config.toml
d_model = 256
head_dim = 32
positions = "learned+rope"
init_std_o = 0.0429
init_std_down = 0.0494
lr = 0.0129
decay_fraction = 1.0
decay_shape = "linear"
doc_mask = true
Each number is 500 + 50 x the weight over its row's rms, rounded and kept within 0 to 999. Layers, rows and columns count from 0. Numbers have three digits each. The size before them is the row's rms in percent of the matrix's.

# layer 12 attention output (transposed), 128x256, rms 0.0429, rows 64-91, columns 0-255
112:586434525491579519541453569428431421464540655524516456503538473475576488519509530536474486524536509408564509453482437533523475561496480571578521563542631552442495477547499607554494462481489570511507475457517506381474504471550485553525493438521451453552508407529562521526541521402405546573426502562432485512485481469478454470503607496476525609477502546549533549488587488539516513444422524449440568441551548448477485490564540499461471470438484451429429428529429527406507480592544501533437560465515467398493464550553476512444543503580512539524503503515436512464501352625576488514496450468417495411529523531439507543571524443514451492436415558455597538509516524507489566452443468444524522588521486526398478491538541525548533452536546586519496488557504529500508479474496393
109:502498559515518482550438540438578504531540470477535423450450514496539470499471542498431522534566492540459383477465544562536466570557545437509477526544555488524527480437493515501553562409496505437506513649534469465518458516440516556509527635458521399453480499551501537513457490597480593551440578553575473484443401653600445500512565422497453557530497407488455520577551522496431534611533510533455507476485490365478484468488440512428438530456528472538429564487582540532494576598522477553527466540547589537504475462451501512502539538410551513521437481548448498490444522481451423465536499617448487504469511553459543508465478611523488501473461463447507503483443518518516532582490551467535503419450550490429529404418470529498472418500510460398561606576555514490469475501556585
112:525474538536475611418551497505492427518522487554583529501482464428494570538603513527495472419480509518456457527519521519580402478528462544466495526497515461525547455484476472441563477445483426463498465475547487580433533528550574513430586478564593549574458506546502586505449508506430521503470498556497455579610577478535512469487488436463498518471468389485518555496586520420495417415543486436505540491470539556537489504453534443514462527492413441567507481541512543464536547580473531523396507561501469453497425392413454506470475486551483540585622409422489515560510391477523542437494511398531524567490533484545513523439555547577436468506543520522368495549570472444598490489397533568498463515605524473468533478412549374472460584551554453506492489477454541517447527414434483
111:546449552552520531591430378451509503543541514517432648497485485538423534585527507544449515536540385487515499424488550466513514492538497440414539593397446473464559428447476401608547495496510489415474476456532491487459548583556588607582491484423538494475499522396443526425459433558515511553543475482444491437505530498498511450537479596471452545531550552536520430434514498499521507403471498482453436580542491508454593451595449494494494415458488524548538533450497429535550440495494501517536547479534561510510606517485544388512427549540514557649510478464454583400471488442554530476463560535502500447515484596472450528474573489454534550534532453456547479519543472460473539433526516488624529489508528485482497468455490530514508463560567478556478608416465528561437467531473490
110:506434530570519399488426573492580504504536505515516512472473488448522557532458551507603423465521536575534463455501502442524594506506548595502587529487562513439509490426540545473482500428455470549495508495455477596524498469528527508506500538471509526516533525481413471579497480522437529462552424537449497494546501453573436579453448558540446485479493482585413488482496443572557466464554371456465463529445556557408523565581509586457495473467530508427538496464505444537422561515529431443524493537459502521603516513507459629487554558482524499452495407487569682438545569463444606597456492464487501550533429559518526535482520423583417545579548500499528484463426563563526506474409444485503393495395514477481532547507418414506514497503481492525409487482570464446521582410516508
117:596452578437526447463498556431576482475521594452446484520458410498556555504522518526526468489460360558451497529524512570526548500511475487490460500479516554554468574441491515464458501515557489495473551538524503577456505528515546510488536604450445464596505520543471454493517481508437494601520519505487467437502553487509453533449482516560535466490432505427534529415430578388545485599557523485518555485562440473541539420541557519519506539455510462529502425524534500522452475464437526489546615509482384592531506588558435446537431428569459476588492478560499547495512576495440576574492507394502559546458593519496453441482504537603415514460531551461562486426434415531444521489611542478487504483448506557459643471516485614438439512491416468427443464469407451541418457508475431
108:527440423526499439512388544499446425452510524550524429421463422434507549492479507525509413481485536476546427524436610541436462504495584513468460538517551493470470471472602500489585501476511477435493485421565559540456476499489523496591574483506523497486447450466527410512456533571578444496423575404462545514522546497381554586389532386401435557596433526497432512515470481575545463592472469495500495470513440443425561528529480571586478566493487579554426452566435456509515517541513561527523508515525508473473517530545526469559446517566461477484515462535514484529464522528602504470615462543480511471554479470507503471407469486473484470410519521532502586551459455472455489528486577541460445569448599483476558447454444472414559414509468515516469453404666418468496504508476534
109:521418457591566498408525538500538516525456483453476440586479587454570554509571547462547521498494582509472503536524500452483577497466572503509431560539538417529436450472547565564514480462472494490569589461528445509450461473488450487564496428613486420586488501502479492514516453509489482528446460518493531533436381539476468403651407553437474538485561553583466601552511522566456456490429475451583561500505498427532537530492495445505531536503403400548529445486469429580581510516547450452631490465538556540501543502502492413456432492516506539451583575557494475501557564467463504519535567550540453523561458537475433431494458497451480556484487536411444617390500487471532525497559494442566417488567535542494535537567490483440529466413471478413488497515490536517400445516539411
108:577505537500577503466502443469544491568498430489436539467478634482457554475447499536502447505535485618528527525491556512526375390562535513503503579431544486523547523574415544497548487468496579493489553585454462464470572574560515649405559566568529389439618525459556521518526525515447489497470446423463447588475439455395520508471514489455486491497420451548479471482471478489512512522458551488512524540505444507494499493432393573471516600527493487507475516508471504469473492604465539532436417443559463469385427468500597487423497395493512470433453478508455589478487497537476455556566434544483389509512439474451525459514484458549533606503431555509559477536506499460503519544514397550548546551547581408524434483478481484557496547471465568482532466537452550478570594482446482
108:547551466468570489485492492517534616576476585475471501511540458463422531505435580439533449410563491485446448426528572466514646475459585483551417524540437496498477514564541597530470469448507640452525539460572447516441465523544507464421519467442441451506472416504551600486575454499411475520477540528382549512494514471539566455461636412559618506558508481438599556471473513534530519469535436512488566525463535456506611484623491559526413470428505416535513440517493516529468558464530504538513525467463496476462426548581511519519498513507527528524482604472454466544566482479468479485461549622528502514511549488430477584514609487498457516488559521479490449553514523571473522491414465422383533521486536445480480517521389465481556497492411490549542533502530540495442531463468458
109:621493504525545563410494466568506519511465561423535468481432515449574466487539586491449423522482573388532544427526509537544502460488465477603486567518498468542508458444370536477474520486464447482503510509389417458467548561495426395468491493547475527503520490482518564583534512549528516493538504450395501491523547530535497498455414483525450465476533548450465489520636504530519440437615502513426487550497521423558447485456441459560521540470523617431503542523447501427506505489507501595523629468436553533448527461591516509464443510603456471473448513432471417477506518528523456572547439374497494554413517524536608472482595561423508530429611482433512524463492468531497498460449484528428526377453559559469505545561503531483417563527518510501456591518509502452536457462541552
111:531443501444467531498475474452563505479523499485483500369438512560555458441513461391525509450590513505556507500565484484493522449599434451435491476558446551545601473499446512527584533556563532467506465529437493455429506465467546520500563452489554578535433481526462511395495541635522477523509528455498605523460497506432581543598495538553557452441636398492458463524502469554457545552416492487502592422458424484529435547484543462515457406450442566511524373495457564528490495466474480457462494570486539466575511479462427488474477546568522482483547570576555526531470479522539464483486443529473498558405553512515677562539531522533478585544459429457510514437445477586516491522515532550463595481426506443473499537546432458453583478502510566449523452494403513401549488565531462
116:467492418526530509525481581622514492509590455511501529480419624464520461440523395573539394578576457474571494505553458473530481557461443427474483454542460521499439480372533463448494517487445436490567480531527379428558534521422561466464533453517420472527612539470528470413521617360573509453530461556489466494541573426542517612508631479552450492458497538511451553458445564533526509427502474568531586514493457479542491511477545500489410561458429549543541445518545529608522526526525547534545546482534472486445486505467446473444523443500450610565592525522468582433458467488473472447405538501509523480474493419551482571516527464492526517483536543581570463503528550514483476465563496541444556452583539528493519448533484582503427437468487487495515481504490505461507477573425422
113:510434497497561481514522491458463459565525465495440459527442530449488529564536500502488563510423519429486586407456374540539474456513564494467572422591480392532563487534476465500542549462480514531515485573600598557548610504465502476503468443433430472459602538503520500537545540425513470518519492496525470471502486463503512555452544494555509491549513484525523477528446474517517472494485427469504467439553461414513532465463469520408484554397478465393507372472450523481562487492500433582459608502521464469410406486552471514613446540469531452494558428437453492501602551456487623382591485439447530505435520626504410521453448520476523460541495401478576422505536436553547598516557462572534503448438473535528512486614473472540523567497512548459613487430495515522500531530527527
117:454443503540534396520564482574509446463482504531517375407455470481530500537535609550506499569468580411611457457478432461503483595492585500554454458470505485577471541509523514463551417512504477420543506594469538428458448551556483493544471491458578541473530436403517406423509499459384595495472551536534430571577479510557495517523500534471452552586446522396510524462511525620490520530483494572578498474503451503506500422484576493477547476551507455458483439521453490521561427494423551419481485484493460498556526410469584535698510505524558543606475534433404502563493519543574456548407474472497480455500512467505479478562484486518464531536447532505612468543507521500473552492482479487463458509568609485548468466557475534498480529491448516454551526414433531509586478409523485
117:531405567470459490508540556477575564455419353526488493526452511582648475507471516459432493465544485522545442533538483499480491496506442585549486596515479516471434551550505464498470557542497532506492443533475546511534450518581545527501511462536513502499495548535470459559509548450463450490534525469508465508515506427490464537544469472556538508420540472596548442525564439475557461456577537434435514502641511469495522417471585509441470509474503468583520459530481517451500470473538505542376528496577490516479497474500510449527562613411384622466523474452550493601502592463538529523522589502468475466570540419532493611424476516439558571550511495515553467426450499476546559515504551436424385537513563509370466495496395523534362469409403523498529497510515546526438432515547488
115:493461439543572467505509512479524423551558455505509538459472443558457517489422523572514485506573587481495399552582523537519466492336517471452517538530462465493540393522508467421569384572450572551487441501557576477403565514478478436500505616444487471540526540475519496490397452472481544514548534456529440504477573495461517482493527510480494431490597493464558525439482536526547560531519582487398502507482640414524415527491454520473500428600463552553516490524470475492436450493346507561525495479501453543544551528497437473534474512493510504400523450552435510485594608510451509518481605493483366497540507492560438494522497562441470507562452481504435511494529546568484449469412563471515481552453568560479553571514539458516508595551526583503465483540622615494517488526524482
113:526478531505472445513486425570552512475484453547529486532513542512425492484501490500577461450467518449464406448425590511508530442526508630410529456545445511504477512584487429558542444520539527557410431475446499481489466586498514525537538460538394499534450503456595480456534464541597567478481470550467548572587473488504454543439471462527442537502467521489515404462474509549553510479468511486494490467570581507510534592413416500474456522442429495432602462501472501512594486446444487496451433472568556483508407550513536576558562471507474516489476546571561440482511507489469461532582422560458558507460528571470325453474525442524455530560543522491556652467486431441571571447449473453561466337479478544448482497451472513592434512529537519513450530485517613473421529413488512
112:457506477424534571466464542491438552488532558506509482495502484420483562463545504587313463440534467471489482462530505419446605482509562462555549530547500587484488456534498544457503440512520473563491627442528484446392612637561488517532502543517481533512435472553446465516485437448504492488446480614520523475475443441493474562501426594432504410473551501506523517436580502484494470446488428523569478460547396528493397521530551516448483423484499398495505543419529483521520437472452541471437489587596542519442563520448481554508524519411446471501522506483470481554491508456540531450543531565460536598429463454477460528504486476513487555477506491557531535475550433462492396506587584523507557480419526473489534473541550507464508435445552644542575499569590491494553545481545631
115:599480487514475543503492570546502531537468369507524544482502508474512479451544375444482437395507482521589487479538394526518467539426517438472640512562597403549542564479513500566479513552498526523450554477512531597424508480490503550489524496496503552518404536500507508502474564481548482543530463524509401508481515492479555459523460515480432588537546481397496469571497555541476537428517536471554506614437455455543531442580497467461476497563593550342453437526529493426508533575523464433489478504602460508490530560503607568508518582447573485506445456431503417492552455615462451476478538549454505602540480586496430458451555389387454499496522456499446507472531378524449476433453560480474482497546507493427491483495529494454519531495460486618504455596479504501446481515476450
112:494497573498452517552551560560507504496520377468520523451561420583521536562575583544461464550504500589520425470440571545529497536498483506391528469555529432502448395546545507492417431504596514509534449544539482467613470493420472382456556510510573492474483451437552546522554477415497482451475543458451524544433442496463579485492460569492506447404593484473400459465574448479542508541492552540501596537514625556490479523476596456452460501513506436415539482448465430462466452511531490594476490504514444549509508439497504500495460555505554507490488507554452514572500427538526529500520467512417456485388504517454483469505473467502394526429457439538548591525534522542489475480529452522524563441548593485441537547391467634494529518498500359504494438505509374538533489598523547
112:511504524595560496535519552490426499433496454541480560491575483455503494467551570559431514428514477523510598553513513474528624431581511451472504451465485456663567504595534556516487477525444441555554411591547439534550537397386494517521523550597510554468464526558478525566467466494540450518483506570466473572532540516513492414449458422514563532518383569516457462502505463507577499503430524556457478509480443446515445430439447550486519431514454516498539480508497497483542559437429513404521491541454486412514593585482569484469537530454470527453580560528497517428544493531529546456554521423562441412476548533461459543541529461555451538444611605511503366480445543515410469494445458498491517454469512521537636462492515541511517514435612481491525562499507430430495576479535488
107:476459587538446511604386446496494510489493538530548539563455484504590487448566491562400512486436460532582434488472460402476579515506509464496487486509516472524524600566566519479490471530457535535500487448442539463454459419590410451437548510548451410474564513450571504444430495565563506436572460486417537440589501516506447539491527522452502426512512556544416503478421507480469501525480461449418481455512474435453479439521500446562439600502531489564493536507568518512541546441455544487478487583475624534537592426422533588489485480461538497527487437468562403511571490458434508494533454423480450461443520511573411524519579475466525518586431559462482543527504463536547469457559473552542488528454583437533345660473529498500537528566511463530604512517526430514450522421505458
107:519550444600571466530580478426467490528471499536562434572517451459460543573447476554610528444541472537541503467539514548537542457601504602417463436537489482433431434469469512437482533505556525496522432537395586420500527472539581487498506499524498510486521450620418496458498487480516505474452401505442451433429488572391493473494472581504468483463570507455436534463540461501555465526570486479498463588474508444477443515504597492503587542454546487548501530430554519435567476480540571476566518497548454463531515508545516508543451418513453594417547479541543543549515449465519523432458521557562456536513555438471534461478502478508440486565482464440504475598422317561485568492520565503457526469540510500569563520558551483538434420378480433506559547464547451483449593554430405
114:470453505485515518447522501438437477468499593471539465500483518459600514408577484520571467498490411448483439460476501571450442503486447587423538530534509481589471484523471393494570510477482464494432508560534463520539585573509448582530505460473475482548494503495401522481419333487463513494415471499454506565455533396491568459556508502484493525460469524517451449460401491584447530515570543570555469550597514557497503519590547535440536475490516508488436512492521474610496570492475419530618549409528589423507517492450552483498452407512447524484467567422486584511490472584449466559461575552418467478458498479555497497565519535519531519537367441440530450507508505517590445576510568426444456502505440582572525500506508521588451591604410435554532527554467449474508545495518450
108:531413472524448464491463405478437512490571488461543490543510498528506452404516438561512482467440595446445513460498468485447546519510426432603515479453526449466544542466536608567481446424576559427608466595575477439528531524492467496536484606472517487423528496526500472468515529447530472484445468573445464471515458466471572449620487471549576484529494499488532553443510532437455482469465505512446533543496514503508510536472490364566529537574567573469508422548535534477519467474484494373486460459469398440563438528488512517556511548542488476530505517557568606538546421399476482579501460534459530597515463466449516491539467530482450528548434473575492547495549425586527577537472565582569585460522407559515546544398493528546478555480533555643537524448491527523444378420473463
111:524487432440501565451471608561513522525472538512475472415494438516494475592557504479478565500410653447515572470469550487399478568557526491496449528590548613483496538548562403421411601545490510530567460435472456544463524542440491568462435569511458400497503513520516517528578539498546471542445512502442483576559478444417512488510536612405518504484497438481468456468488447494527477528493487431470460450548554508539487493486397470525564521510502464527504554485490452448507436439450544582570511449442626557537441541538584491450518487462556502528423453517496476522546412444433468523391471482451396546467472491551490515484522450532502468501462619540508447509470525590380575448418535556547487453466535515523477440544533512556537454510420449506519517422418612477504519519576487
110:426604550503538477567577488469504404472543573499416585519507464536549454451460557503533501474532430498539518532516485528469469463543585461496462473639492497485462462561519440445528452501509510542523465502425551503561436517473515500451643496428538486556546459447520427449493562495571460518546467555567538534463527444443510460579445580538528461410408542475516482520549505478492490390505419467423499447501462479540497509474416551460543596508640515427529571559528454511452463547507549516450449511537600563401532534529467481542459481580519491526496531558535528421497459454393456482577490482394510444544676536487584535564475385495509534528535557526473534537451428519554520482575538459449531509490460539501519535433475426509432489474552565449595529510480518433510539513497392
# layer 12 attention value, 128x256, rms 0.0293, rows 65-91, columns 0-255
115:458514473514540473604559488540457416441465469583557501507597485547526554497552441445583494500463502528564606533446572444544503478546486488482525466560526496445450493442559483478580466496506489572518539480528452458467497543507498406436432512528661497496453581441447446561464532392494459483426530426552483463552498400507501461479495539481465446536429535481529549396448497450564458544443467511494523525658390565462452406524479410511612541458484593541490405506450566545423500528443509404450531550397512551624471492504460580506476557491444493480439460542494426441554536453445445569482580573556501441457550500489473551541441499455512520448531511477507503482393486504601518464498461583482486464465483527527518505507518597509539521449558477519523509527528524461532487489505616
118:495478408519541494479496564459511526446462578494478525428516504401584484482495500430465406516442550493558449438451500468506523510445516499501532470587520561531504555538397464514505526528459524580463520449386537485533406528614373506510563591531470523584394571491488454526440490491529385539537583547517503541396504552545493570491495464544521513537476511504410494500503478422507577463462480522519569554530497420574510499519553543459485504571479586485424502504551469458550498451502438542530525477429466581503451548472545525501466490490480565531537460538524444396443459475607450507465466526555509552563573546560539573543400594619458438472535488478532540503470508641449488532537470493458548509540550544464374498524393547553519491563458554523552419501558598506559472499527400
119:578522519598508391397558564489500461484383587497476477453578471345497556447487413530576489533512502508539489431512428540523501534423465429481428517505521468529559489502491531516518560500542448433539383398485408539431555431532531517475576569450485478526515503493577567521464410529479506500469541504478531539441476538497514508471420488497573478513555460541466477516574500569396548486416453500489542486547454547456405486498461465539499487421504534533491321526546479482451455550484418506595485484498353509481516523534521593601543538492537400558472428373514569574516458499474523514507471539518532498558516542503427490472546482525573431481494544554442554542520619512563475484392518522499463585548521489464507511544552500460477481502447531452561530474485493486494430476475579
119:513504549436513492530502485623541483413440583487546576494442535525566444498464562519485477501442475336571480536575471524520523541532456576530500442547451457405518469494448441483625450556549539469517445652468471473519647594506521491519593441511502467490491480508541528440419500456479520471501536455584564414374509561505496496477543458447515540495435461556528481481511429397556530492507498539455554488519538499529460462504406465539535492482515532506444541571595521489493436448403510582552482533464520507450408553490563475495512432506486495509526527569509576534411563471573506463537514523558477484484592428561405498570570497490557520437533487529465461595521466401485516496526436467449486559451467475519457475498407450488502467569561441502436503612483504469405481484466591
125:514556462511508415535501408505494491529406438498505467555574493500507508542501583493515464567465528497583497633462566420442531518430520508566449487509525472393512504459608516584501364436463494534491523435582520450514405491469498512462528522443520489468419531524475514536611447520549488410487507506565509483500539556402449514547622479502497648515570429532541524583481473528458517459495552493551605474488523541558472552565467472441456549447509612517566547511523500486495479556489573484537505381526558483466455481422554543498524557472464465546509586439523501529485436477543504456521529541469483541512449497428494501415502386458558461523508371519506556539444538600451494481549470518579475494534452395464469408536486581533477538482572441443563509451458501455369537450529491
114:479510583501490520473498533546516498501533580463502467559600454502470452541472510447600494514551558468457503573499560502466537550498466599578488450479414437459548477522513419427430506482509477511522473498479464483490582457496450447420591469524526467554458464491452505542484423475477557510438449527479422444415581467568473521425569502593483481482422509480410417489530452509508521533509516553467346444470507416504488450564471537436525539593460522550489502483479514555453533557506452432409578507515468553540517434374512489490525504428368507507523523576474383532518471492543478580429554508443451503523528516414543562555464389537570536550570390558469585492517387511521603517450533474474539362474525434476447539493551492462549598537474546514492575460547527469573534482529495
118:479508532521453552555404544574468497565538513380522534466556516385448491493472546450584449483559447484457616415360533503512446495454479478493540472485616478431489552469480495520555522507509457532495438503412595516497566613553563470463481427439411594468539509583475520509516561428418525478470423427562476475481469433469538509445541463608521477528558479507415459503509478493507480490533503537524521428581514501439498468589414504555465478458555576465509627452495512470402453495422501443499447508479464548534544464493546479497507407506505564507577459525603397482454494418468545491412461479451508495452480504542456500463548506421497545556484481576468424541489550554499438445528561568617438539428493553540489545416581517503427560544428472507536497502443469569522540481505532
113:429542530495418411544489544464473505519592647468514477521506441583490517500598512522512544518566416400523551510543458434492570499413436527455468587545514534445491613461465569495548488511505563441526579482569514572578596494456535534470565432586517494474453500496432542423459548491497522529522532529441508457510546430482509569466459501456641535517572523544508497510531447548464530503468574484520489612413423512484504542487499517574570463531425434441458458479416489456449501465502406469486551552419493476514518503450383542582397466440476517460479478487553475470487429554573500491469582550573513487459548513523441500528525581503511496560461572491560571409544487497497473491506402426403464464496536629492511470459482590411427439443497536465553536436525504441472483533535478
117:513533519559548515377465483550433467479488421520542473457515565529477515379533594520431580551402432436521577533505501427555499510557531476449555624406495492455456522459545508454560524512469501495540435514553552476557508445525473503487546514601423537550513563576522537437587431504397473485507564423484551481439524502508381499510516499491404492549454478497508448523488548489529538532493549452478470547526499478507463439552444469476550501406536586563475447409496538514509570459568492525580562549483447640502493591461523472455397484599525387440403490403561519507527490532472554467436508392451572521449528449486510451574576453515459571519506404482480530468508519466470471499554598561479507435443437552444458474538528481529471581513473503415538451515441523488472561525542442
121:487561558548530534467414497454510544420518464501474486533467504446564460490477431431545506601540524552557482468477518480404521508475485538577516460486393490555457518424451521522427590530494477513519413489586531406509509458528506462547556590458471459496449516559519497523535507514429547575485468504488469483507479465434507508488434493513461460481555436582563565443446434497497585375578469521673506532479597616510530485452467515579475521557516442600509463521516488506573456498452472450487450471510509487422481533428527609475504516475454487480475522503548502443473476514414461498451548451519484440540557473546489529578526412659474465498418444475449487525460413528557546501568473563506410530478521475627616454452447506519454539518506423529434424549388518507503458579445407
120:440533480496540558454463473609564493414520438481511461556618471494431407479468550527500533447544527510495466448474427501448589502544481558478510526561554538497490486532430573553521508467489373538525515505512477467593448524642506487493553481442432517410563520372465491597534433496458484458542540533548380451509491572478628664488501499475472471506412544426557556385469524415504486490532593514520439534477459588458431478449447526453499501515490437524536446548467441533555444467454478474453513486490535494532483526568550482490457523523459493538520462495445472453500484531451501476557519470583511508457430508566456441532495488520478457517426567593471517452552512351472484465496573556520534582393464506463518458464441552446571494473488435486459657491552504539511459485470471
122:518505516454418477426471472579469499511498498556459569561528513419477495507464554437494549442391651488473448445474532443468480431550464531420479452492505498481453573486511560564417463438523534487449506557417543575521410523428438610505421457479519441460480439514461469486463514516493544547474495432447538465438407558468447534504506472458479556474488513499583464499527531535514532482554447547525579528593479485445531549481468489423438523549497567488415501443448420554533500472439500460438533653485530532539623592502521558516474493499544464437536458469427521536504489498414427444477505447544504554492469581461564514444456607575475591533485543595511527503468502462544368542451496456626445496502437479358501590517555483447528454551502468530429532470460581517496541540539473
123:475564606460440525514484509529524441444630506602445479559542538509490459508465556514570491462465529443427494576435573481540479421524417552535491525530581429507454551440500402496502553520497558420488495422531410485474485529490455435568486513481581423480425576490498537526424472494551427484465503510495560491591534543554554542618500564504484488435514468552517528482457453480499500555389526545470474521417496452541432506474492471482501528526485482550481523462513490545432521454494508584541505466563519479527438540539521564498438487575575483412505463472554426534536526523548479495465450466402523500474567384498471487441557452527506456502466543473609470596477542356558417550468457427482524618588589417459546549515552538479472616548469560466463417440392415529499537527520495
128:502359518460494582452473556532453563516465476493528524593531511436484525506530488506564502499537497497500562577489505482418461522514576519483479513577526452516481504420524508500468497548541629585493496492514527543560518371444453529499482488492442594444555424566538483409388549470509367471518527499411557439575493574512553556485465476501546496380540507462481522462541437523517533526394438519361391507458594516505514531558475410462474480483532550519554474527427512502549538561550452525555406523517401492484553519464487566561509507488452486525540422520512431468383521553531447570575543517498448603432474527484466530537430471556516466533553468493460510464449430515428494449499417501518476551487514490493610501549580639482518462483439451565460514485484454480498604417549476
130:486583502494506496495543466547539541507398424433477529492553556498489496576356510494414445503539469400425549523506479445522428503420519505410480429457537581504490470481513513440543486440486479596474579529498417470579503597525491569476455513468510490570413509414450533576516531574570504436473617471511549482475547460532524487517542562519419577501452504509501527562525490532463631514527498499439494425414550430462510491405630494533554586585417499491465566512530527458480593473494360413512501527436471501497564556437624537457481473504497503496475440498531553444504489537516536535486438534422389533562516446486456498486503414461465506546526603524445574488482477416487439475544412575540447503486482557572561568532453455494510498540497436521491457458487482572544434533482504
125:578587501451519510560525432480523518432488498497513538558429575388546537500536365467446446542439494574438522461490462478525520457471472504411457438543610510514504558491518516574444491451585448428447471533487495583562533439540563456466544496535554454445555487581614516509496444417559518446476515539543577501494574419498460521552519445518497504537534456426546549521537596390496394500457544480516533539510518456526440519463491448594482517461444475469441565463519473515478493540529479468509476534582522540540518581449490570431575574458520413459491421477535493482447465636571417430453479424506443554539453549450520490527543517539560462513561523430431510446454507475530664543515521448505538550499556477595491482494439352544476560504479514519423562482525544454538466531559535
122:549533475477502366505536607527535514450477399428467503483550494465579569494501478565557577534577530508524510490519493537546476454497545525560529418569484500483520581449504539499541480558457574458505565525535576561455574450463467469537522453525457537523556515485444549489544506521432373453478524562532492475509500540519535422484523559471520514438511569522528533449526456461423505465445466584596558486501541333520552474475549453499450390428638504593449553509495455496550519465409521562434517521460500456530580390434444512455471550618433466534477484421543476438472461558547570433481449504467564493469504445454471549452508523556585529363436472458518536515568503428524453460416489510471558489452575440557430574489457460481589497497422507542507474492434538487484450572483559
120:504506455571477500385559598529558388482503476484452466493503446553517401456585395486601595567513536569478568585430511546529522661570432474468466490472470557408504478508480465447467542521458432502464568539376474574538411479412514439486432429498494525575546503476526529514479503482492457505495455545440476425500541457574599534582537511496514512546381520483616471467444477566504547517510523476468564520560509527494521459494460501559527570509505614435454536449564469577435595569562482528542547471506512450447521518484522495536549371518568526510476522488478479454510501534485532431556499454552417514503560468536527459465508511487477366520405467471562529465514470513435509506513461443504479552464509513508463516472455416561461497499585479429507500451466498548529519361416545
124:471521552462469462463472523465519512438619589496463532480415470524545487494418536575398411568537532577514453576617486474511447509542536424461519510463468539510520490477543457601508581410474537555440437481441546515458493479528479427496531538481601584608519459495489429553457504487464506556419467456505483475418496512449575585549490533501570463470571499455497505495439499559487473431565514485505495509617425468513487491489554497467501451481486386527440530594604578602440476498506490529499525518375447559505492538563536462499455534436457401468566476542508470445467479495475570465482426512488490452414432442548472453556483476597535548524450581490537451480501518548517496486524503568570545447587513522489425509617516426537419581583450493518475568429410509461510523411428538
124:477453411496569479529472562531498535522428493482419421532452480479424511422484400489493529499468474476536462531484504494465532426567527398493553476489514509473536483461339507488541521465557509543536503508585482558447468483527505508434451432524517509451526530521498467463557528450439599451382462471481409461433501454515512513500460401521406553631512446479558557609410509510541569448523471454491418371415449472509553503446525490493443438573556518606581483479546575466470443429447533391540483497485511395535622457562440570470500552540501516455534603513493456432514581499535497504491574543463491570470578482544587429464490491604555542503475578483511545465452497480522567541520413439484571566553557560464459492548553470537498473548470532493519522417519490492465520544512570
125:437493401497473514554380604405500530532520564493533502507458544407423479618561519424553459524460529573487524534597421414489569518500468504500533529532493523443506449524524511592488503484510509486460442470476482470461538530464434573438428472502559509474508520575505528499468505559506413431601470532540496480478579511563495471546516462523476545443501448567536497459479494455531519542556536459500507478510503499507432525485578480470494492428566409503448538467418474562518380504493424656438467468475467487531438542608502557570445378564591498553574580542458482510544489459452454550430475479445537548513518463502463475564578617483523515575528395549455600478567430461516542575491482592481460508433560418487467522520507491511499445557504463444527408478562552526526507575472617
114:544477493418399524480531529548492479479481559502454572555489549517509422489458542567534551509585572496329536538433413545496428496586528463542468424457510546506504480440427451433534529398485497474515404455505542509425607509450417519478418500481491671496500520524479554501544544509439574526527622554434505562464448421468512613519457542524442504508487462525534450440485522514451476391549505533507587552541527509529390475423551489476519560500555455496566434461498578466469582561561443410494510458549465429455440576559405485476564514547422517529426525500467511622483515518511476520392536530492503517508630545464446521456447579467486521508493521444553460534547442512432495474479519505487550489500528448476506445490443463545483526416534476514480458558499519436526543471520583
115:522447475521387547485499494524481447476406547467427415489498459454491537431585576464489529565539535532515476519520542463504449502402443446508408482455579553432442600443472540501570429628474500644533515517420586559484418508490500536503521392476524431465435474381475464472540470570496467390431488551574533541442520484480455439377454448489535498438423410562428554446521465531611442574571467471533502432525523407481432531514478598475489488486444454466616462522532575517526460481522495506533503462537531436447507547472491508449502470553638492500487477555490469551410519465463392505574552490448514519458474501573504416502542445539537414458485524494518426550547508446536552437451478502491482455554580448501443546511473470479465531486464491480474505460477479498548444492549452
122:502546500438441570525557580474472458570450498530556489413444507558455554524466497465446471534576500544457443448478554501488451504401418597532486542541521460484509570476495499584413457569477401503642498540388551434438456449472535460528490536544472485457508424509453466456467565522520482463522493461452519517551573494517459539448504523418475500623584521446505515544456436527573462480468493522555474498471435458470453503454422431473403414455499530499438381560522394480522502491558417494581477482546534475480471478510505450516470572560564486488549431446595463516489521419406512454545438478586457499477561426482501513458500530558529561497583459508556575508498499512484571423497541436575518561389492523488578488513501564478532557474577500448514538461520639402497447409510594
121:515466480364552503503463541476517449505489509494458405391481533484496452380476566565528527608527447565500477424566557488475544524519467582580477553585410453540523466494536489478430511500533457553431541410503519513510487542425508535529555451477540589451578531524531533438542532593554447460475583492491394463466503518484483493434440521503458485553442499512381552508438504506540517590554502510425539527459432515469553541495380494520485510428601521528512491470430484455608512541537488532473564455448511504568492567539561461435550522442574533429497454406463413471453464543527501434489453449426417425532472504525473573502461551457495489525517625395521440514470550536505438541481422565529569536581468474484535441525563452530487481569437507535397602483469468502379494473520501
121:499448480502480492496565443507476514391544518485603533545506531493469493531514519549579538538579442550448444461364481456566549433509527475485533565447391410510549456480547547552589583552434488527415489549497515548504515492463358551588536434475517483406486435494503571443492459512543540474508580493444481431481513498549432500547460537483492509555597468466566492514466421484547470497556463524531423518456466585513495408519535460492554478595496483474449489536457469563428536496533549446534446457532560591511472431501425563399549484442496520606472496497492457531434507390560496391488548449524466475509455489545499534446452475503506438463473588517514602508533488516496462467450487601493514551465611639502537526573498496436464525546523528461623444498461468447553515639472457
119:516492565471471549558439432552556521529459476583566426372547551543547507527443529457389579446523543528422594480455455460434502547544465486438429437439516554507533510425509394576517541489525498528553560454592496545494440429540495437500491484485552454401408553369536549444537484515454508429512570543456409516449487515523473477490544443474590539550555561518544579436492453501403508499560455572544538504487502413607523543503452488462548498540526435438507461457432472471534372548567486606454509514476492409462457523481535448518540530499438508430546523510482505544527506498476542472493445497533556583456558512388518564503533485410481489581432482498557555560628553499525550580480503485499506486447444522543473561555484489525436478443448473485504519544444436542471372526515549